Weights of a small GPT-style language model, trained from scratch on English Wikipedia: 2 heads of 64, a variant of Muon for these matrices.
Each number is 50 + 15 x the weight over its row's rms, rounded and kept within 0 to 99. Layers, rows and columns count from 0. The size before them is the row's rms in percent of the matrix's.

# up: layer 6 MLP up, 576x160, rms 0.0746, rows 507-575, columns 120-159
# down: layer 6 MLP down (transposed), 576x160, rms 0.0637, rows 507-575, columns 120-159
up507 095:27 57 52 86 32 55 41 55 60 63 65 37 42 72 54 35 47 42 23 46 35 52 44 43 65 27 47 68 53 47 34 69 23 28 68 56 61 63 51 27
down507 091:50 30 66 33 37 50 51 58 40 69 42 48 44 63 69 41 48 58 82 73 49 48 74 42 47 60 59 38 31 40 59 38 71 40 43 33 66 51 73 39
up508 102:55 62 31 58 65 31 41 55 28 40 48 62 51 62 53 76 46 54 46 65 51 54 51 54 43 27 26 41 61 58 55 68 38 56 11 57 32 58 31 35
down508 104:65 47 44 45 33 47 41 31 30 32 55 73 32 52 45 69 53 52 40 48 59 42 24 79 38 35 38 70 57 47 40 27 33 53 56 54 41 62 40 55
up509 102:50 52 53 48 72 71 66 59 42 66 04 59 63 50 48 60 36 63 75 68 20 44 23 64 88 51 66 25 51 41 52 64 69 63 52 59 60 20 61 41
down509 093:76 36 58 67 28 48 69 29 60 58 63 43 54 32 54 50 43 64 75 52 61 74 50 64 20 15 41 43 76 56 49 76 52 83 58 47 43 67 39 15
up510 099:59 62 43 45 31 99 57 56 42 54 31 24 54 93 71 77 39 44 57 48 37 41 30 55 57 64 52 62 45 73 49 35 68 64 51 27 68 46 59 37
down510 088:51 34 42 63 53 26 54 51 41 40 64 73 44 35 62 41 68 53 41 31 14 30 28 73 60 68 44 05 59 32 49 50 38 53 53 68 37 55 47 66
up511 107:56 49 89 30 31 43 57 46 31 48 58 11 36 69 36 36 59 29 61 29 74 78 99 53 42 52 35 35 59 39 61 47 48 40 63 65 33 60 68 59
down511 104:60 79 74 61 79 50 57 57 38 39 55 36 75 47 42 38 56 28 56 72 52 62 67 69 33 44 32 51 31 48 45 58 34 51 76 58 33 64 66 40
up512 103:38 71 57 31 45 48 37 64 45 74 48 53 50 55 36 56 47 26 29 64 48 36 38 63 73 74 59 56 48 56 45 66 48 46 56 46 47 13 32 49
down512 111:19 45 35 45 80 66 66 55 42 43 75 41 29 47 58 37 34 27 36 45 36 75 55 50 36 45 53 44 63 71 31 82 64 61 56 42 65 34 70 31
up513 098:32 59 52 53 28 38 58 43 45 25 42 26 54 36 57 29 42 44 74 55 43 18 55 45 32 99 56 42 90 58 56 72 50 40 41 42 68 46 21 51
down513 096:36 53 75 59 76 56 26 45 37 59 52 71 47 59 41 45 71 70 49 34 42 34 39 82 43 35 44 41 45 57 45 53 50 49 62 70 37 31 46 65
up514 103:40 65 71 74 35 63 55 68 68 61 62 63 61 61 63 44 65 50 26 86 47 18 54 48 43 76 41 49 45 48 31 62 48 39 47 61 33 51 43 43
down514 105:48 51 45 21 54 62 36 40 12 44 46 59 71 46 59 37 46 70 47 53 43 97 31 44 57 28 26 36 46 58 37 32 42 63 16 61 52 86 55 17
up515 107:34 59 58 47 50 65 06 44 79 50 71 76 28 63 55 68 59 44 45 69 54 63 31 44 49 24 43 47 53 45 47 79 25 41 30 37 27 56 26 47
down515 102:42 72 75 55 72 52 30 24 48 87 43 35 47 54 39 48 25 55 39 65 35 20 55 63 43 52 41 28 30 51 37 43 38 41 44 52 48 39 57 51
up516 105:42 48 61 61 44 24 50 68 71 40 72 25 69 37 71 54 72 28 44 49 32 49 61 35 87 67 73 36 50 79 50 63 71 20 55 39 62 57 49 44
down516 098:50 50 34 38 29 71 58 40 37 47 23 52 47 52 69 54 38 50 47 60 57 40 28 72 39 41 45 38 68 53 60 59 35 47 63 62 46 63 34 95
up517 103:54 45 45 46 50 52 44 39 38 55 63 47 43 37 56 61 58 42 19 31 35 58 45 45 64 64 34 40 34 26 64 45 71 34 60 42 47 45 65 92
down517 103:72 39 29 55 35 44 58 23 52 87 68 70 44 36 64 55 30 53 62 30 32 43 23 33 53 45 43 53 50 59 23 53 24 60 42 40 13 31 37 44
up518 090:41 47 66 60 51 54 68 73 30 50 58 52 42 51 38 65 42 67 75 43 60 43 42 38 79 56 65 50 68 39 29 58 80 38 77 67 74 43 54 53
down518 084:32 36 43 42 32 46 50 33 23 50 43 47 56 22 57 48 68 38 39 68 55 62 67 59 54 31 51 57 62 56 79 67 43 37 40 66 24 52 40 45
up519 107:53 53 42 45 42 73 33 57 50 44 66 38 61 58 40 75 36 56 68 31 57 50 71 47 60 54 53 48 64 28 24 73 55 27 33 38 49 44 53 42
down519 087:45 43 46 57 91 43 42 67 52 57 60 80 31 51 36 58 85 63 48 72 50 44 52 54 48 54 49 56 53 65 52 36 51 53 61 49 54 25 62 62
up520 103:52 52 43 47 54 30 62 72 33 37 51 53 63 54 21 68 40 60 27 56 27 58 37 66 40 69 36 35 68 49 57 35 69 42 68 48 41 11 58 58
down520 106:57 17 37 40 51 47 33 27 50 54 46 44 44 53 44 53 55 53 56 49 65 81 72 50 64 35 48 55 23 56 60 61 65 65 47 62 66 47 41 37
up521 099:59 57 55 50 81 53 57 49 38 38 54 47 32 45 51 59 67 43 42 56 38 60 52 51 47 69 56 51 32 45 79 64 68 34 44 76 84 31 79 53
down521 101:35 53 29 33 57 58 58 20 75 34 44 30 35 78 47 31 56 52 77 55 41 61 38 61 28 50 51 45 55 62 58 39 37 64 66 72 43 83 40 41
up522 108:32 39 49 56 72 50 66 24 50 63 44 56 69 65 42 35 35 32 57 53 55 46 15 43 37 64 48 52 73 70 11 19 35 68 10 28 37 71 69 63
down522 115:25 71 68 57 52 61 40 14 46 51 51 35 49 44 69 56 28 49 47 38 54 73 46 72 71 34 64 75 40 33 36 49 72 50 42 75 35 35 73 54
up523 108:32 63 80 67 34 49 66 60 38 54 69 43 47 55 48 56 54 52 59 59 28 34 45 53 26 52 76 52 35 28 43 52 58 56 58 36 46 32 51 46
down523 126:47 53 59 49 52 64 37 48 38 56 59 16 44 59 63 53 63 34 67 58 56 59 68 54 56 34 51 60 15 36 40 52 64 73 28 51 34 63 55 74
up524 096:15 57 42 34 43 26 50 76 29 79 65 40 39 80 43 51 65 60 31 74 45 65 51 49 25 35 58 67 38 60 48 43 66 44 38 69 24 40 45 61
down524 097:47 41 41 55 36 66 41 33 79 38 61 66 50 31 57 42 54 43 45 51 50 36 41 49 49 70 50 64 55 36 50 47 36 61 56 46 74 36 63 54
up525 092:52 54 43 86 30 73 42 55 41 18 35 39 55 58 57 53 52 47 39 58 46 60 57 62 48 65 52 62 20 44 19 33 54 74 42 44 36 56 60 79
down525 093:37 57 28 34 52 24 52 50 57 40 52 41 49 69 50 52 49 73 42 61 36 43 34 53 27 58 23 50 45 80 60 60 41 45 47 32 63 58 55 56
up526 094:70 41 47 27 62 28 77 61 25 50 52 56 53 69 49 19 62 61 39 53 30 40 28 53 58 53 12 76 75 53 70 45 47 57 20 32 76 58 58 42
down526 095:48 46 65 59 54 64 27 47 55 51 50 42 46 63 36 47 55 34 60 30 54 67 66 21 87 67 83 69 66 62 56 34 57 57 51 77 59 47 44 41
up527 106:16 30 58 58 49 39 65 53 58 42 45 11 38 51 68 49 60 36 42 52 50 16 63 38 67 46 46 72 44 49 35 69 48 62 47 74 74 53 70 42
down527 109:35 24 47 42 60 30 53 60 58 61 19 30 37 53 59 42 43 58 31 35 42 54 63 25 53 33 27 50 71 54 49 46 94 65 62 39 47 56 61 26
up528 110:53 38 38 71 44 84 41 48 44 66 45 64 53 45 54 42 43 59 66 56 58 59 57 50 86 59 48 69 46 34 53 70 67 42 47 54 30 39 48 34
down528 112:38 37 48 80 60 69 56 70 42 62 57 41 50 63 47 28 56 46 26 22 55 63 16 45 75 48 37 48 52 27 37 74 39 76 74 47 55 50 54 61
up529 102:47 24 46 65 21 24 28 59 43 38 59 48 28 65 46 75 64 39 38 54 72 52 62 19 35 50 48 29 43 39 62 70 26 52 48 43 67 37 41 54
down529 109:36 41 79 44 58 66 63 78 36 46 54 72 32 31 14 46 45 39 43 55 55 34 28 53 42 24 50 62 46 39 51 41 19 47 41 73 32 60 61 52
up530 095:42 26 50 46 27 65 62 90 54 65 32 53 54 64 44 51 40 39 25 59 74 44 66 34 29 45 62 52 57 62 46 49 59 22 51 55 25 43 65 24
down530 100:46 53 36 37 50 67 41 17 40 45 67 33 48 36 57 80 29 56 41 54 60 35 30 70 53 19 51 48 63 43 39 29 38 66 38 58 57 37 33 50
up531 099:54 47 67 44 50 42 67 57 39 66 52 38 25 78 83 94 44 37 56 31 67 63 72 63 44 59 51 20 56 42 57 34 67 71 69 34 34 38 32 39
down531 093:11 36 56 58 44 51 47 73 55 42 71 48 57 44 40 29 61 23 51 50 57 58 50 44 58 45 53 72 59 45 44 47 44 30 72 66 74 68 59 72
up532 109:37 33 57 51 49 46 52 66 62 53 44 43 68 50 33 63 44 69 31 45 50 39 41 39 59 43 41 44 48 50 65 40 68 45 37 86 52 42 36 54
down532 101:30 47 54 79 74 60 59 39 37 22 55 47 51 31 51 56 30 73 42 73 52 43 55 49 51 61 53 78 77 59 75 31 44 35 25 53 36 63 39 51
up533 101:52 61 44 55 23 66 59 80 19 68 31 60 55 55 35 58 45 64 34 48 55 53 56 32 49 58 35 42 33 55 48 42 45 42 37 27 62 70 56 52
down533 104:54 56 72 54 54 49 32 27 40 45 48 29 61 35 24 44 64 70 54 62 55 29 54 55 49 48 52 53 44 15 55 38 41 27 60 55 74 45 64 38
up534 105:48 37 25 34 70 36 23 61 36 56 67 42 52 57 76 49 35 40 71 67 37 76 58 54 28 33 43 57 68 66 66 38 73 50 49 80 63 45 43 60
down534 102:54 67 36 59 78 64 62 74 62 28 48 56 46 37 18 22 46 67 36 44 35 37 39 60 46 79 60 32 48 53 63 61 51 46 61 37 42 36 56 38
up535 102:43 48 51 63 44 37 60 41 46 47 49 49 60 78 46 31 76 49 54 40 47 54 34 31 58 54 50 75 48 50 33 28 57 42 60 68 74 13 37 53
down535 101:35 63 42 43 75 62 35 41 29 71 57 63 45 55 27 74 47 43 51 83 56 63 78 48 44 47 60 82 15 58 47 51 54 62 61 71 48 77 51 32
up536 101:66 54 29 47 31 70 53 44 21 78 65 61 57 60 62 91 57 52 90 27 30 36 50 55 64 62 57 40 62 56 35 45 60 38 43 61 27 56 54 69
down536 105:54 37 40 58 54 28 68 50 29 36 66 64 44 58 53 52 56 62 61 61 21 59 60 47 43 51 28 55 29 26 30 39 63 58 45 49 49 59 58 41
up537 091:62 39 63 48 57 63 69 64 57 33 28 39 72 63 44 52 41 49 77 50 68 42 83 86 33 48 50 42 38 55 44 75 49 58 43 61 58 81 67 51
down537 090:69 56 28 36 46 33 41 42 49 61 60 46 20 32 36 62 60 54 36 37 38 61 25 50 48 70 62 49 55 59 30 36 51 42 45 45 43 19 54 58
up538 095:38 32 34 67 46 63 51 62 53 62 45 38 26 48 65 51 47 40 36 68 36 53 44 56 67 70 48 39 37 33 38 48 47 50 55 49 53 44 18 67
down538 089:73 41 60 29 44 38 43 54 29 69 51 56 35 38 43 37 49 42 80 68 56 55 19 59 71 22 79 40 72 63 79 31 52 57 46 57 39 62 81 56
up539 103:25 32 55 31 16 56 49 67 34 43 29 38 33 51 53 83 59 58 72 47 30 29 63 65 54 60 47 61 22 35 59 24 68 57 40 51 57 51 28 23
down539 098:56 41 48 44 58 31 48 25 54 43 63 66 43 28 54 74 58 61 25 59 57 37 26 55 41 70 42 35 90 45 67 37 57 46 69 53 41 69 55 95
up540 102:30 51 71 42 31 48 45 46 54 67 49 42 54 61 21 71 33 45 38 52 12 55 49 41 47 56 27 55 86 70 37 34 62 59 40 77 58 35 55 64
down540 098:39 58 42 57 61 55 36 43 15 64 52 43 25 60 58 99 74 51 46 42 46 51 75 76 41 69 37 15 37 54 38 74 42 46 58 43 49 53 51 39
up541 094:41 42 38 56 56 45 54 77 36 70 64 30 41 59 52 28 37 32 45 37 79 47 68 72 81 25 46 33 73 40 61 74 73 59 45 39 43 67 47 55
down541 082:43 55 31 43 49 76 48 42 75 53 42 53 59 56 63 65 56 80 54 35 50 42 35 64 34 71 37 51 60 60 36 22 67 17 51 60 57 31 57 68
up542 093:63 62 81 46 65 81 55 39 67 50 43 52 55 64 52 45 54 28 66 73 50 17 55 55 50 42 36 67 39 47 32 58 59 21 46 40 58 53 66 34
down542 094:54 51 47 61 53 40 48 51 23 60 49 65 47 44 56 45 64 35 48 42 68 72 40 45 52 52 61 46 51 51 32 26 39 41 61 38 52 53 53 48
up543 096:48 53 71 51 81 43 48 57 54 49 79 61 45 59 59 63 49 46 48 56 39 52 38 45 77 73 61 64 75 47 37 61 78 42 26 38 48 48 58 54
down543 108:51 60 28 76 67 54 62 37 68 59 46 66 57 27 40 49 51 47 38 58 58 40 30 59 51 81 43 44 60 36 52 59 26 51 50 36 28 51 72 48
up544 102:48 56 31 54 54 60 38 62 34 53 30 43 52 58 57 87 41 42 45 54 82 66 32 64 40 54 61 34 43 61 52 66 37 31 43 31 29 42 54 68
down544 114:80 54 53 57 79 51 68 23 40 41 85 52 51 36 33 46 60 40 39 23 45 74 52 71 57 24 47 80 46 45 54 64 35 34 55 43 27 36 35 39
up545 098:54 48 81 83 71 35 49 77 64 45 28 61 48 50 44 38 53 44 51 68 46 48 57 33 32 30 53 72 41 36 31 38 38 27 56 80 67 48 74 40
down545 103:34 51 06 38 54 25 57 61 58 56 47 42 44 74 29 50 72 68 54 29 55 52 41 70 39 73 49 58 41 32 53 52 68 46 62 42 37 42 41 58
up546 100:47 59 79 25 45 34 34 53 46 28 59 23 31 78 51 82 99 38 73 49 55 60 84 44 46 69 60 72 39 56 25 64 48 73 43 46 68 60 53 48
down546 114:44 66 53 43 54 63 38 51 29 55 51 62 55 17 67 26 43 59 50 56 37 48 51 30 60 45 44 74 46 38 36 33 20 50 45 62 45 39 51 38
up547 104:44 35 32 42 43 38 89 46 61 58 34 54 35 52 53 60 51 33 82 50 58 57 46 73 57 52 22 51 53 59 49 62 62 29 60 21 55 49 46 33
down547 110:43 53 34 57 22 66 36 22 21 56 57 53 44 38 62 54 37 54 46 57 60 72 47 38 45 62 34 31 44 31 52 87 25 56 60 69 46 55 53 74
up548 097:45 46 61 35 56 43 30 64 38 32 73 38 31 72 52 44 36 27 66 80 42 36 48 37 02 23 64 51 49 40 63 33 58 53 37 73 75 45 35 70
down548 090:58 46 65 29 42 54 52 57 56 27 63 50 45 42 72 68 33 60 36 31 64 28 60 69 29 50 35 59 26 58 57 74 43 44 47 39 51 49 46 36
up549 089:65 40 39 73 39 38 74 41 60 21 48 47 59 67 19 39 63 62 66 48 60 54 31 57 42 70 18 71 51 39 24 64 45 55 56 59 28 47 43 65
down549 099:74 59 38 32 41 20 19 24 65 69 53 28 63 39 64 29 64 56 74 48 70 64 55 57 56 34 52 83 41 34 58 49 60 53 77 47 49 30 55 67
up550 108:48 37 51 70 79 63 35 53 63 42 59 66 21 62 62 60 58 50 44 51 44 49 51 54 82 63 46 56 63 21 77 48 59 57 35 64 35 41 63 47
down550 109:40 82 42 56 48 37 42 32 57 52 32 62 60 70 47 29 63 77 54 21 29 33 49 64 24 59 46 27 48 34 32 61 52 42 69 51 59 54 41 53
up551 080:73 25 59 53 52 29 50 63 38 25 62 65 41 42 64 50 20 54 55 77 32 42 59 60 67 39 57 24 44 30 52 51 54 54 70 26 58 52 52 35
down551 087:49 41 63 43 53 31 68 54 37 54 67 40 56 58 57 46 53 41 52 24 60 49 44 45 33 65 47 74 57 40 58 27 54 38 53 57 37 52 55 56
up552 089:38 73 28 23 53 35 50 36 53 17 24 68 44 48 34 54 42 42 33 59 44 51 39 48 39 62 56 46 58 46 60 53 07 39 35 63 55 31 41 80
down552 090:61 32 28 22 50 73 00 46 42 54 43 65 35 67 39 68 42 48 52 44 48 45 55 33 56 50 54 67 31 38 36 64 37 53 52 22 51 44 46 39
up553 102:18 57 33 56 19 47 51 82 43 36 40 80 57 45 48 53 39 50 35 57 16 46 65 36 54 59 36 57 51 61 47 46 61 25 63 29 34 49 51 73
down553 110:82 52 73 40 28 74 29 56 50 45 14 26 68 24 31 55 61 09 58 72 40 50 40 74 42 87 51 55 59 47 52 26 26 74 45 46 28 57 51 50
up554 098:58 45 23 55 66 34 48 75 52 48 34 59 39 55 65 73 61 63 51 55 67 33 33 57 56 44 75 47 80 29 72 36 60 46 46 60 41 28 22 38
down554 091:56 49 78 55 41 47 75 66 60 36 44 50 72 56 75 52 89 51 53 33 33 71 42 55 41 46 21 47 52 31 35 48 60 17 56 48 61 51 49 60
up555 093:62 50 57 52 43 55 27 55 69 06 58 62 49 48 47 51 52 45 65 39 33 67 46 38 42 60 66 52 70 50 39 69 32 42 62 39 28 64 53 59
down555 093:33 75 80 39 44 24 48 44 44 49 56 46 44 42 40 52 35 62 46 53 50 78 81 34 48 22 37 72 37 42 58 34 61 65 42 55 42 49 46 40
up556 103:85 39 48 28 75 67 50 34 74 33 29 75 49 74 52 41 34 62 43 43 66 50 54 51 59 61 25 37 40 62 86 64 70 12 45 38 49 74 38 58
down556 108:67 48 49 45 52 71 64 56 61 74 47 75 63 30 34 38 57 70 48 26 62 47 53 37 64 27 71 19 40 39 70 71 36 75 54 57 36 31 56 30
up557 107:34 37 70 43 52 26 22 81 74 54 56 59 38 61 41 36 28 39 45 22 37 27 44 29 53 50 41 33 54 29 53 58 65 59 46 58 45 51 42 68
down557 112:54 44 50 56 49 56 55 44 46 57 49 56 69 63 64 43 48 66 62 78 46 41 48 90 31 51 70 58 38 52 44 35 61 36 42 48 61 60 57 51
up558 105:60 51 52 58 62 42 71 37 52 49 49 55 60 56 48 61 49 31 32 43 76 25 72 62 63 53 67 59 75 12 19 39 42 48 70 52 36 60 78 71
down558 103:56 53 68 30 60 59 60 50 55 55 22 52 27 57 72 48 44 48 57 68 30 32 48 14 84 37 68 39 42 41 17 25 37 53 48 37 52 50 50 58
up559 097:38 40 78 47 48 48 40 31 25 72 61 59 58 26 54 39 86 56 52 54 39 46 71 33 52 47 70 69 47 42 41 64 58 39 84 44 44 50 35 63
down559 106:60 56 56 87 53 51 59 54 30 26 42 30 48 53 64 65 28 43 55 39 60 63 45 60 38 67 23 47 47 40 53 49 44 22 37 54 54 59 43 32
up560 104:39 57 80 71 55 50 42 46 31 32 55 76 73 64 41 58 34 56 45 56 53 35 42 44 57 41 88 48 26 53 55 56 33 54 50 33 71 65 48 29
down560 105:49 67 54 61 19 80 43 49 51 64 39 29 82 20 21 49 80 38 65 52 55 62 59 44 49 56 33 63 64 52 35 61 48 49 48 57 41 51 58 38
up561 095:40 30 67 56 48 41 50 72 63 39 28 64 61 30 43 59 66 39 46 50 36 54 57 35 55 34 52 37 25 39 29 51 57 87 55 37 71 55 60 47
down561 105:37 66 40 60 61 31 34 57 72 33 26 72 19 49 36 37 37 73 54 49 16 31 55 43 72 25 41 62 34 33 53 58 55 40 45 63 40 22 49 48
up562 094:37 52 21 48 41 37 52 52 66 50 47 17 47 82 61 45 59 44 08 55 52 57 46 57 58 75 55 64 41 71 72 53 70 64 67 23 73 47 69 52
down562 092:60 37 61 65 53 64 51 59 49 55 33 83 20 48 47 50 46 63 79 45 32 59 50 21 68 43 49 51 54 23 38 61 36 27 27 48 54 40 36 36
up563 092:56 20 51 25 60 62 46 40 46 61 38 65 56 45 69 56 46 60 53 47 72 33 24 77 53 67 87 45 53 22 30 60 55 55 36 55 58 48 49 34
down563 095:62 79 49 56 32 50 75 77 61 52 17 42 40 27 35 69 64 25 59 65 44 53 74 27 46 47 42 68 50 72 38 56 58 43 44 34 28 71 57 72
up564 098:57 57 58 31 55 35 57 70 67 52 49 43 62 54 61 70 42 33 52 54 55 56 50 46 54 24 31 48 50 26 58 60 62 52 59 42 66 59 55 62
down564 099:52 46 47 55 63 62 63 67 44 57 39 52 39 48 80 22 67 43 49 42 43 30 69 46 28 32 40 64 83 38 55 23 54 60 53 45 84 51 65 53
up565 114:51 28 22 36 51 28 63 32 22 63 45 52 21 45 45 51 34 78 65 50 48 51 72 37 42 65 47 40 49 48 38 64 50 58 41 43 45 36 42 53
down565 099:45 42 76 59 72 49 59 52 49 43 49 20 65 62 55 75 42 48 17 51 75 44 58 56 63 59 34 49 22 35 65 59 70 56 44 39 43 47 43 57
up566 105:36 64 31 64 45 40 61 34 52 19 50 32 66 85 33 59 54 45 67 61 54 50 43 83 42 56 60 69 32 42 67 28 77 35 45 27 45 43 48 40
down566 115:60 34 84 61 50 35 53 74 54 69 46 62 65 54 42 51 59 65 66 42 49 32 49 44 54 29 47 31 41 54 55 46 61 54 42 43 52 69 58 56
up567 099:40 42 62 52 51 72 68 65 56 33 52 35 53 58 73 42 50 43 63 32 39 48 47 43 25 51 46 61 57 34 70 45 21 84 62 29 43 34 73 66
down567 087:67 48 37 25 61 45 47 34 50 37 51 53 29 48 43 75 25 49 69 56 80 47 41 53 64 49 58 73 31 59 20 50 59 44 25 42 46 60 42 60
up568 092:64 46 23 39 52 48 60 46 83 47 46 67 35 54 48 29 65 31 49 61 77 65 53 49 81 40 75 72 67 36 54 56 71 54 52 52 55 54 40 60
down568 084:67 43 44 65 55 53 70 45 68 47 49 59 62 61 59 38 41 56 43 59 91 33 38 42 43 46 27 14 41 37 56 49 23 54 68 81 59 38 43 41
up569 087:34 28 64 23 57 50 59 42 80 38 61 41 56 37 59 57 48 44 77 65 63 61 60 22 26 60 52 49 65 44 75 54 80 62 31 62 45 31 49 51
down569 106:66 57 30 46 54 63 74 35 59 55 38 70 55 32 62 53 28 57 46 57 60 44 63 37 50 50 61 53 55 55 31 69 45 54 89 37 67 42 40 53
up570 103:43 56 57 34 78 32 68 39 45 68 39 63 63 76 50 46 55 38 67 80 34 47 69 56 77 52 78 67 83 44 53 42 61 48 60 52 71 49 34 56
down570 093:63 56 42 32 35 62 46 38 43 67 61 47 35 50 52 50 47 42 69 53 49 45 35 82 37 56 65 85 23 56 59 52 62 75 62 51 45 45 43 50
up571 095:51 61 25 86 62 63 69 41 61 52 38 66 74 73 03 61 39 45 58 79 24 49 40 63 38 27 51 56 61 44 56 31 71 54 76 75 52 77 79 49
down571 071:44 32 72 36 38 43 44 24 69 33 76 44 58 39 58 59 52 81 43 57 59 32 26 52 26 55 17 41 68 40 46 50 56 47 65 74 74 58 49 31
up572 099:62 72 54 28 61 56 46 58 67 68 62 44 56 47 80 55 62 65 69 90 45 72 65 68 54 42 47 49 54 60 46 54 29 44 17 29 61 39 40 55
down572 093:71 00 38 45 52 43 51 43 66 60 40 53 41 52 41 31 63 65 43 24 62 46 35 34 38 34 38 40 59 63 33 38 64 64 32 42 68 86 55 31
up573 109:54 52 32 39 66 48 50 57 56 46 56 58 70 45 25 49 66 69 51 65 56 47 64 50 56 21 47 36 65 36 93 39 53 63 41 62 28 49 49 45
down573 124:42 61 38 41 38 68 31 36 60 49 52 26 44 80 67 29 60 49 51 44 61 38 55 44 51 51 42 48 72 42 66 57 29 50 52 54 26 40 20 43
up574 105:45 45 53 46 47 53 42 36 47 27 77 49 27 31 54 48 61 72 33 59 41 50 28 49 65 50 59 42 65 35 80 50 58 73 27 52 65 22 37 29
down574 098:78 36 49 41 60 76 52 53 38 54 68 20 51 86 38 35 81 67 66 49 39 65 64 80 40 55 73 37 48 47 32 77 39 73 45 46 62 67 45 37
up575 112:55 58 41 65 59 51 40 32 64 62 66 66 58 65 55 65 22 66 41 51 72 75 66 48 56 26 36 73 20 52 86 41 54 50 59 48 75 32 13 67
down575 107:62 48 58 52 41 45 55 37 51 45 57 31 38 51 38 57 44 42 32 72 57 62 60 88 54 50 64 29 55 45 39 41 61 62 26 41 39 21 53 67